python train.py --n_head=4 --rope_fraction=0.5 --attn_scale=0.416 --bias="none" --init_std_qkv=0.0623 --init_std_o=0.0139 --optimizer="muon_variant" --lr=0.0132 --lr_mult_o=1.53 --lr_mult_down=2.0 --schedule="wsd" --decay_fraction=0.753 --seq_len=256
Each number is 500 + 50 x the weight over the matrix's rms, rounded and kept within 0 to 999. Layers, rows and columns count from 0. Numbers have three digits each.

# up: layer 3 MLP up, 768x128, rms 0.292, rows 741-767, columns 64-127
# down: layer 3 MLP down (transposed), 768x128, rms 0.244, rows 741-767, columns 64-127
up741:440492532534592639451496512627532474496492551501434613481537470466445507539564506462396531525485456535613568517517462563611589588530555552566452463460445501527536421547470617463481525549576517
down741:466511533425471493543444459426384525457410541472461558541531416574499479484560451554508593524468586472384502496476544528422561527490349538488564579494516540420391462473491462464436459534402508
up742:495476502543482398428573416473339487532627481499504493461478503499474431594534548599525515477459458484525509567457415567597462413451584563468513463601554482536361499588506542449427528419512516
down742:534553492414474605421431537432484566441524398502570490394530451500496488543577493563553529504546555577522557408531500540473490579542472400530547450579483580422507435580547504564491485529525534
up743:485476449508471557458464439504492532434462494511447473438425541513383582552521450486504552494421472501480464507601480488461580524422486434567483433476586488499477375497513504566554488572504485
down743:589427527550480512533501520559513512603550548488580491455523451524422474535508508558518462498499476436420466396535529538460530555443456537502542454544527509425462490550592560533519510576502517
up744:566558591480511482503470435496504430581405547463530464501483390452511541476495511487497457433460438519540516503509492491525594443403492566491553425511490478531475440432579578551550479466514438
down744:459539432418547441541464611496563516496531555517510476483537505512398405437468452557483587499466580448476512496450505473436437562593508560513500490598419429416426547591467449391505516475443506
up745:564504430510509514518479547449522511505485500542481568497414396494480407543389544510535477503552521446482563423508466496536514410514483463521575550515516535483511565520493514479466592521411467
down745:538473567478469466456468556539506497507435516499531526606512486558486494488472477409593501459513456494468480432521524488448598492477524528500503433529443565447570543461461590500563488408499477
up746:501503452507569409449514470572512530502459497546467492565529424551605469438458497521475551412555431546516486462469488501537498467535588468555586519443527560527430543497489524540511491493458508
down746:525557521522575467471527508543522521527400459570537484648423495518510493520402586591582404423422523498586577532452518508512535569441558477509439433419433514467449519546494522507538496523430561
up747:522507478519525490529515470536469528552562469407368508508468514451540498514477432422404546457478512566390482513429513516360552480455453528444578606421504421542589472474588479522446535513457501
down747:503438552561527429567468472500530489509453508504440477468451529528474450508464454584520426468469524524525501548479538519586579525529471624529540402462496582541483427513498455527445464508495543
up748:536456384529546543426458476540476458515485492578515652460524512569474600554564399575352588503396472580416453484495520558556494419549478500525547531514513528492448613563552498415576487468584492
down748:559597433481499502537441452512537512522454446446527564500538516506549510544426503484551440559568589431566450538555520452486490499417429471450452517496439565565546524471574596442424499519507458
up749:407441522522557560555495489562504508478401513480428522477524460482498524533472498550404501463527444474489531469498491535438430512409497447505467457461515525389517480420434440489516469541452468
down749:582472434492413440399520509493499464514467533424487563523534436521507507409465522494536486505569525478515483508545373505545498471555626432473503552472544561443522489473516469466468457591559468
up750:537498542418433569469477477562416477571494417583512471500536496491496494468509539564484507438480504502487518573580464522529474466493534586546435441519490501419459405524488527456525527540545445
down750:545514524512435372513514542466561543461496448510492543398367563559491544457502516538469435445431496494456478461489560526536524527577562519499468549560464503571570434453533565462521466523529488
up751:573563591518507509630506440481512461546526529523505573469610480554505496530466425453573486489485503531522488419494541519563597513458496444521472463445462507449479574481517505577520540426519432
down751:499482497516475458497387486451491502520489419495522553604520497606501529516432573500502463446498452560473539446613505548470513529425474548489514540514609449422539379507506437501493530482576567
up752:554471579569607586498538522459483525527434503441465554521484555550454551568561478580498421577509547422571508496541536598490521503552565491519502585541498531409485520407585450502507431427522474
down752:500390424482502569487474470494500519512524533513530461538442515514507484477437541451570479491434557546569476516545627500436414589467525596524566505458450493523415531544487435506547499456474502
up753:586451543439556535554459446596510433519475549517489510522446508526495520383571389546505503528508459548533517449526490480481391407458405445456470481573482524580439510485488312530486571506382503
down753:517511488533484470572543455466524608426550551444576524490422501461505508515475586450462510499508515441481425455474449485528494456504529477363497509426510591441470467552501468444418519525518493
up754:555541519568428580496496548464525492506414486531401506453462459555433565508522394512424533460483453457479582524450560485514444453504557459601494479631422581468425530526556503589524430540476467
down754:527492542463484435480459492529613522517487502535489415471493462559560419548551509537540479474457518525461479539590494516458413406557495546513544482556530430515472507495484474566537514468565539
up755:504583552522509446446628466515505491475570437439459537499548515478533575570460489540519566444412578473580431548479507567503528545553533388483470473491523517439523460473579481508526527512498509
down755:493530494518481525475502479484529412583478473595542571436499575581506488487529514559552497482541514426563518436560541543525530481532415518546502545503473541443460508488505453429433469484412490
up756:477433592393492592517565535549490536531511517512439570483523611528607528431571447488506402519460491462549478575551469543486603496447495553515545448543411525414503456556515429489478508541409468
down756:526403512464497441519477526451507435559558500473517517404552466444533467515482494391438555485439434556440388414461629474565442532560443598448507428596451571476555568465525475564467466539458403
up757:361580509494455598500521478423495476575408522594544451599539545434476508493519555509412502420615523383543533471510478432439409491508384469530489475453451512460471498484452570490467600533512608
down757:517470474466498482528575423426502518474469599508484486495531506515502491513461481544497520450518521428388481433536514467431497447491564441515443417497542492535518482531501601513505437480592479
up758:406457458587517490536598485512468472444560580432499495488454596558463487547436442421513494454457506576397462499511513423561530540459496608554573502581535454508525515591460446465495511448409505
down758:528469467505446456500553546607618515504443438459589465497464543539567577491513585566537454515437485532566546506508456484501562525477519434509535515539479460541537510454623463438522482525520590
up759:560503479520439452492543439466496448511452568538476543530534519458475534489513462461550417434430409547511528503573516572512555540523498528524373519492510581486522434491565519473484448460524499
down759:517544599493465526483494540556555499522382547466470561498498558568482465386493536438529491439561564481537485473598521460548533559461533473506597525480523464482441522486473566473411508489522504
up760:472541536575431504530440558388535488493522424522511447468490455379518507375483555520494381437517411486483536569508491495489466474514444503429441543464485508587460474461481478442521499453491498
down760:501546463413502447489511610522456596574433519425572583609519535489520465414513436506487509559492509445588484491465474642513587495511484476426496480597526474432455494547578492527475435506514562
up761:486552591492543454461471549501442538560477432591485426455464520513492423374519367425523469466477509488512553629451540532496495556512551485531486480587463523488475549398541495531498563399520481
down761:517516374499444442544527464436514525495491511469473476482575483495487582519464467567527541500476530480540498492509511550514480473559453519503545473478465557590545475619432470607555567510430525
up762:538506452502553543504432534501466507467525415457515562503437530571507529461511563459511509496469485509496539482533532492485432472447531475511526457418436509507531508520532475446494491398411443
down762:536530457577471525510471458510483465568507480547506444597491558534447467427500435436504511490403462507505566515604492556502500525473566534484558558466558477485545557597550606463415417486454424
up763:407499517476596495537482503496520493533377524497516561603528449571459468523537453515508569481547518477486502478426536496412531447640470394464488453505509566537501442459491478509600485450516530
down763:540491507396452402424471548548528450520564394503487513458518564554470537405515476489504440542455528458395509485418527487474513467492582395472412519500552512433531463475526472548439502488566442
up764:540463452424631483507525514424507491535481505452544560477517492471531553494484528452545562487548519537555465634399512499597453536446435507476404375502552509510526502492494499576411477556502453
down764:487532500519445545493460511557530530550489538459600539522382506524530490471543528481454460613507521499546463603506465495478419474456472467456505539472557474519494591524484448502465410458520469
up765:479488558480440464447550513565556544427491470535439494484422460432502501573582491494483504458518529518498621505458548423518433450562537515526535525518488488455470540548531529441436501514505515
down765:437469434536491464483495568460438452501429532548499468449536482500572401496522464518546424512420489450502469447509565552500535469531482526542424531464451401487411505460507561513515563506540497
up766:539577527529490546438565474476477480557503545522470482479495550510468467536518459499606473396490628481581564493472495505513576525557556448502487464521437469486532615575510492448483533447556528
down766:565546521450483472573436519475442573463482489393568463535596467524479490409462482510419493500497483462453521455602576604468518453487564546490551595515480563517486564460548483484543435487512508
up767:528489566439510519534463485486463513453546543523522443563428560576524509505502513579525406513515531510536570394552445542604420465539543501524497507573445517529443554488480595489544537478535399
down767:525510559476469523498510467449515490454557500526491463545512487539506476552460463495562501590400604614511466482558449496608580471476506511481525510532576529438412528552501387381550513511541493